Weights of a small GPT-style language model, trained from scratch on English Wikipedia: width 128, learned positions.
Each number is 128 + 24 x the weight over its row's rms, rounded and kept within 0 to 255. Layers, rows and columns count from 0. The size above them is the row's rms in percent of the matrix's.

# layer 5 attention value, 128x128, rms 0.0422, rows 10-22, columns 0-127
size [106 118 115  99  94  95 100 104  96  75  93  96  86]
[[124 128 170 115 155 112  95 115 130 151 105 117 152 118 105 140 126  66 147 146  93 101 129 149 127 123 135 114 112 107 160 117 152  86 176  62 156 159 139 130 143 133 173 130 132 115 129 101 124 127 153 149 108 149 103 120  88 132 132 124 146 136 127 190 139 107 145 159 103 148 130 161 118 111 154 123 122 122 144 115 105 127 151 113 138 126 119 132 109 113 141 162 146 126 130  92 170 103 129 111 117 103 155 124 191 119 126 124 110 158  66 115 193 163 158 108  96 107 154 138 159 134 109 132 134 129 103 108]
 [146 106 141 131 182 138 127 134 138 108 137  94 148 100 117 158 112 134 117 111 112 126 151 103 117 139  99 118 115 129 126 138 126 134 147 141  93 178 127 158 115 147  95 145 125 120 154 147 137  94 134 144 147 132 106 166 113 136 152 114 111 137 109 158 121 117 114 166 124 136 115 169 140 177 123 118 136 116 117 105 155 139 141 135 119 110 137 102 161 130 103 139 159 145 133 159 169 126 109  71 117  77 133 124 167 161 161  78 115 112  83 130 103 123 111 169 151 174 109 118  76 145  71 123 120  69 155 156]
 [138 112  78 117 129 143 144 118 183 149 196 129 118 158 125 170 131 106 111 161 136 110 127 135 148 101 104 135 124 151 127 108  59 129 135 144 109 168 134 131 140 122 134 125 155 140 125 118 132  90 144 104 141 136 129 129 134 152 120 129  60 105 151 119 107 153  55 130 131  45 137  86 147 127 121 108 152 146 130 139 122 131 160 156 146 111 123 106 131 150 105 152 153 139 132 138 112 166 145 149 146 125 105 133 126 153 121 106 102  66 162 133 139 130 110 130 140 147 133 125  99 109 117 116 111  90 150 127]
 [118  74 143 137 114 106  95 162  67 118 101 147 105 122 166 118 146 134 135 137 121 163 152  93 137 155 112 157 135 107 116 127 119 142 110 135 106  72 139 145 165 121 159  88  86 140 119 132 109 136  99 138  94 105 138 106 145 146 124 152 148 122 125 118 121 166 194 136 140 111 120  79  76 150 144 104 124 129 148  73 146 146  86 116 153 143 140 174 107 122 130 123 160 113 141 153  92 130 154 139 130 134 131  85 126 129 132 114 146 154 146 180 122 131 131 127 131 110 136 146 162 104 170 122 109 151 114 115]
 [171 152  95 121 123 135  95 118 156 127 134 174 115 120 123 108 135 150 105 154 109 100 122 176 136 153 116 139 128 111 163 154 133 130 184  95 137  84 120  94 136 117 138 130 154 118 106 145 156  81 129 136 119 136  89 116  97 152 120 127 144 173 133 158 136 155 155 120 129 157 100 119 108 139 152 155 105 125 165 175 153  82 137 142 161 130 144 142 136 136 108  83  91 123 104 166 143  67 117 146 135 110 102 106 114 117 118 192  89 144 132 133 139 126 138 105 129 107 152 151  85 131 125 121 156 148 115 147]
 [104 137 136 123 166 150 191 139 131 102 131 142  82 154  83  95 107 145 112 117 132 160 147 143 154 126  92 139 140 143 113 127 147 144 111 124 165 152 109 151 130 128  85 134 104  77 119 162 161 136 108 132 149 138  98 130 130 115 189 124 133 173 120 146 103 113 127 143 125 118 159 141 112 148 117 125 130 124 139 124 146 139 137 133 130 101 117 117 104  98  89 123  82 169 103 130 146 139 105  51 108 137 135 138 111 111 135 152 147 144 172 110 115 148 138 164  97 127  94 139  96 109 147 107 164 151 184 112]
 [159  93 147 101 132 132  98 131  94 148 134 118 181 127 112 162 148 144 150 172  67 144  97 123 106 128 147  76 146 114 126  90 107 117 135 142 139 114 122 138 118 151 124  91 137 110 158 150  89 131 128 117 148 137 101 142 123 121 112 131 118 121 166 126  96 144  94 125 140 137 111 115 152 153 138 132 147  55 145 105 128 108 150 159 109 109 135 140 150 115 120 127 134 118 139 123  87 137 128  95  95  79 128 133 164 173 158  95 124 150 113 130 103  74 110 153 106  94 147 107 136 151 128 177  96 104 123  91]
 [121 144 115 152 111 183 139 148 139 109  83 122 128 165 116 160  59 150 138  89  92 150 127 184 165 147 154 128  99 125 169 156 143  92 149 120 162 120 141 126 116 160 118 139 146 110 111 107 121 113 105  89 132 138 134 118 104 103 118  89 133 118 145 102 106 120 163 140 146 136 148 131 125 151 119 155 157 166 112 104 152 107 130 160  93 130 102 111 127 118 132 115 113 120 146 123 156 156  98 107 146 128 146 106 125 112 141 139 132  96 119  87 113 174 148 143 112  62 134 146  72 102 131  95 142 118 111 149]
 [131 146 189 109 136 139 104 144 110 127 113 111 145 125 118 174 146 114 114 136  99 112  74 119 107 129 113 112  98 113 138 105 127 153 140 130  82 117 137 140 157 107 162 158 141 145 111 157  78 126 111 106 142 148 178 130 136 133 132 148  92  66 144 135  96  75 100  96 116 139 150 164 106 128 117 123 126 115 145 132 146 115 117 130 134 134 136 125 132 103 163 150 134 106 104  99 124 125 142 161  74 112 159 153  90 130 127 116 127 133 123 167 111  81 151 107  97 107 139 114 164 188 175 150 128 145 100 128]
 [ 99 136 113 141 140 129 167 116 120 127 125 158  98 162 109  88 146 166 103 106 131 175 171 120 170 136  94 161 156 144 133 196 152 129 103 131 127 129 146  68 164 130  85 128 120 175 106 158 130 151 131 119 131 115 116 130 116 126 100  80 112 112 134 123 102 152 156 145 146  99 127  95 148 175  93 139 129 148 113 128 140 150  89 111 117  99 129 165 110 176 112 129 106 139 109 152 159 137 142 130 186 163 133 109 149 141 131 129 161 133 122 117 107 154 139 129 133 141  90 124 123  99 110 105 144 123 124  97]
 [146 126 118 106 122 132 144 120 127 122 111 123 152 104 113 136 133 105 145 145 133  95  91 154 161 136 134 141 100 136 174 153 134 124 134 157 168 115  71 116 133 134 123 124 165 128 131 166 124 115  93  81 118 108 133 135  42 140 174 145 114  85  98  89 145 134 113 137 127 143 174 119 134 134 116 122 193 102 142 134 155 129 131 135 101 127 150 135 126  75 169 128 100 119 148 107 150 132  76 101 127 124 142 118 150 118 148 111 140  94  65  90 111 172 122 122 117 138 123 147 108 126 122 128 110 145 117  97]
 [ 99  95 150 131 126 104  90 144 114 170 117  98 156 132  87 165 124 160 151 148 107  66 105 140 122 137 164  97 173 137 112 112 174 104 131 127 112 138 111 140 128 158 189 108 131 129 103 115 129 113 153 124 125 106 111 147 124 119 146 155 156 108 148 151 137 104 143 123 137  98 128 199  99  80 167 139  83 128 149 149  86 151 163 100  94 158 153 146 150 134 126 127 126  86 121 105 120  90 104 127 125 141 128 145  87 124 107 110 117 141 111 138 144 111 115 106 130 129 173 120 147 150 132 132 142 149 111 148]
 [165 148 128 100 102 147 125 131  98 135 139 109 150 147 118 118 119 125 148 119 102 141 133 139 110 167 145  96 149 143 111 149 151 111 145  74 149 163 147 116 137 156 118 142 100  74  97 101 100 119 130 128 164 154 120 165 133 130 119  92 172 163 128 159 127  90 113 143 117 125 127 106 108 142 147 132 141 117 101 115 140  89 144 173 109  86  92 165 146 130 123 147 141 150 150 139 116  65  76 143 125 122 110 126 134 125 109 131 112 188 119 132 134 101 127 156 109 107 171 141 110 110  76 187 113 139 114 135]]
# layer 5 attention output (transposed), 128x128, rms 0.0523, rows 10-21, columns 0-127
size [102 115 114  98  94 100  93  91  96  90  94  89]
[[162 121 104 116 134 169 103 137 126 101  99 123  89 129 104 120 114 182 103 111 133 138  76 115 108 172 145 118 113 169 114  84 133 174 105 167 116 115 146 160 135 120  85 148 151 145 102 139 131 139  69 125 146 121 139 113 123 145 147 135 107 122 130 138  70 105  82 123 134 105 143 131  77 113 141 149 168 157 112 127 166 148 131 143 151 159 150 129 106 118 126 114 115 173 119 117 121 174 116 144 142 151  95 116  98 133 167 162 101 146 127 134 109 120 158 129 129 186 123 126 139 117 111 161 133 113 148 141]
 [143 140 116 136 124 139 111 122 186 140  88 103 156 158 115 106 109  98 152 147 139 113  97 168 150 210 159 107 115 121 123 132 124 120 106  93 148 122 101 155 119 129 120 108 115 128 126 145 135 166  69 140 120  97 116  90  72 169  78 122 131 112 143 132 114 137 129 140 113 140 131  99 140 109 146 163 104 137 149 151 145 135 112 139 139 109 161 144 111 113 138 100 141  97 124  92  99 105  82 165 112 177 112 134 138 122 150 141 162 161 150 129 134 145 131 146 104  98 127 143 132 108 137 147  83 140 143  83]
 [160 142 166 143 107 134 163 115 100 130 150 155 124 115 154 147 133 153 120 149 161 124 139  84 125  90 150 121 171 108 117 109 127 106 127 103 131  80 118 141  99 114 163  98 118  81 101 130 153 133 158 122  82 140 151 126 102 150 138 127 162 145 113 173 107 139 124 147  76 148 133 116 177 111 125 104 152  80 155 117 128 128 123 102  95 156 100 129 104  94  92  87  95 135 140 107  90 113 161 123 180 184  97 148 113 153 125  93 135 131 123 139 157 118 129 126 111 114 134  93 117 117 102 123 115 124 121 147]
 [ 95 152 101 107 107 106 126 128 114 119 140 125 118 132  99 157 115 153 169 102 113 183 116 130 121 117  94 140 146 124 137 138 142 134 149 128 168 167 161 146 161 111 120 108 117 117 152 115  89 126 116 162 140 107 145 136 159  98 130 171 129 139 125 143 111 115 162 148  94 115  88 187 145 112 105 124 120 109 151 164  92 114 158 163 127 102  67 123 140 160  86 131 118 140 149 154 152 141  96 118 111  91 122 157 130 123 161 148 142 119 154  67 135  89 114  96 111 117 116 163  92 134 135 112 163 161 127 117]
 [114 130 142 132 131 124 112 153 113 141 116 126 141 141 119 119 139 124  91 166 123 111 137 163 144  97 136 149 114 186 129 125 102 156 127 197 124 138 119 132 151  94  73 142 121  79 154 124 114 116 131 114 137 144  92  88 144 124 180  99 121  87 134 137 144 129  98 129 163 139 170 136 139  75 169 161 139 142  96  93 123 117 120 139 125 136 116  96 144 131 129 121 146 131 140 127 112 157 101  94 114 176 158 105  96 141  97 150 134 137 114 144 186 158 120  90 120 157  99 115 167 171 133 124  95 124 129 151]
 [112 109 164 152  81 125  87 110 108 120 129  83 174 134 152 110 108 149 140 126 136 134 141 144 131 120  83 105  93  96 156 145 121 112 138  93 138  97 119 135 133 149 145 125 103 123 142 106 112 102 138 106 135 165 154 123 146 153  89 171 113  76 145 115 153 132 146 163 154 164 104 101 133 137 112 218 114 135  87  96 172 124 112 141 126 126 139 110 136 129 128 166 116 138 146 122 121 188 112 132  99 142 115  95 147 155 141 142 118 126  84 136 120 118 159 142 113 136 158 164 121 155 133 153 142 125 144 110]
 [121 119 156 178 131 106 116 127 170 105 132 172 141 124 110 124 179 107 110  64 175 149 119 119 173 159  99 111 158  83 114 139 138 105 113 132 112 160 118 153 111  95 118 102 160 134 111 135 133 115 148 124  84 127 113 125 126 141 138 114 121 144 119  92 136  93 122 106 140  99  85 153 178 178 189 114  98 143 135 116 150 149 112 133 163 154 126 141 127 133 110 120 123 143 151 116 125 103 149 149 118 147 151 132  92 154 129 167 147 126 149 130 117 120 175 117  92 112  83 127 131 119 158  97 123 129 156 119]
 [146  97  86  85  98 124 138 146 109 125 129 161 110 126 132 128 115 131 143 161  80 141 117 140 142 124 140 113 126  95 183 121 122 119  98 137 146 133 180 143 124 140 126 131 132 140 117 109 127  91 150 129 101 117 132 159 134 112 150 139 118 137  83 145 110 157 111 139 100 123 110 106 112  65 131 139 123 154 139 148 101 188 169 145 134 110 192 124 145 104 137 150 146 123  74 103 169 109 111 109 128 156 127 142 116  75  87 113 139 189 103 109 137 114 121 152 105 154 114 144 113 135 116 156 102  97 144 111]
 [137 151  73 135 132 109 148  98 152 154 150 114 149 145  87 130 163 148  89 129 133 153 154 136 159 146 161 125 155 115 159  94 188 128 127 139 111 142 128  99 151 107 162 141 129 122 138 129  98  63 129 140 173 106 124 125 137  94  58 116  97 143 128 113 143 133 141  99 119 151  81 132 149 131 150 117 115 148 124 127  82 155 143 104 155 144 124 168 136 140 135 165 136 137 107 157 142 110 111 148 133 144  82 121 151 156  90 109 117 120 134 129 122 157 140 113  94 107 114 140 113 131  89 138 178 107 143 158]
 [121 106 163 103 163 153 132 146 106 100 125 148 138 177  88 115 136 105 110 156 129 127 112 149  83  78  88 173 145 125 126 118 127 136 146 117 128 117 166 126 176 169 152 109 114 122 117 138  92 118 156 147 146 130 156 150 144 120 138 144 132 149 123 145 129 131 174 157 155 100 100 133  75 148 114  94 140 121 113 125 110 129 160 152  80  89 143 109 144 129 117 176 134  93 143 126 110 138  89 141  95  76 146 144  84 127 120 166 114 135 151 158 120 113 120 147 154 145 160 139 103 152 120 165 153 109 123 106]
 [185  88 149 139 185 121  98 104 175 155 126 138 135 125  75 125 126 187 122 186 110 144 132 153 119 101 122 129 100 130 114  94 158 108 139 124 115 104 167 175  84 147 105 162 153  96 130 123 111 112 140 173 145 153 126 128 121 128  93 112  86 136 124 134 152 126 145 129  72 157 112  95 141 131 155 139  88 172 128 121 135 126 148 136 127 143 155 145 122 131 123 104 151  96  85 110 138 116 133 114 134 144 149  92 125 131 137 159 104 128 156 114 147 113 118 124 118 166 120 124 169 143 119  89 128 117 126 131]
 [133 139 118 112 139 131 166 140 120 139 170 163 138 100 126 139  96 151 113 117 126  95 136 140 157 122 139 133 101 143 117 152 142 141 107 186 134 146 147 152 115 150  87 106 113 114 132 156 148 141 143 144 157 171 150 131 134 107 127 111 132 136  90 119 158 124  76 119 140 163 161 148 171 145  83 158 119 118 123 129 125  91 100 111 151 162 169  97 119 109 112 109 136 132 138 130 141 122 149 120 113 117 157 121 153 151 123 136 112 119  73  89 133 115 120  79 130  90  92 181  72  91 111 145  76 142 106 154]]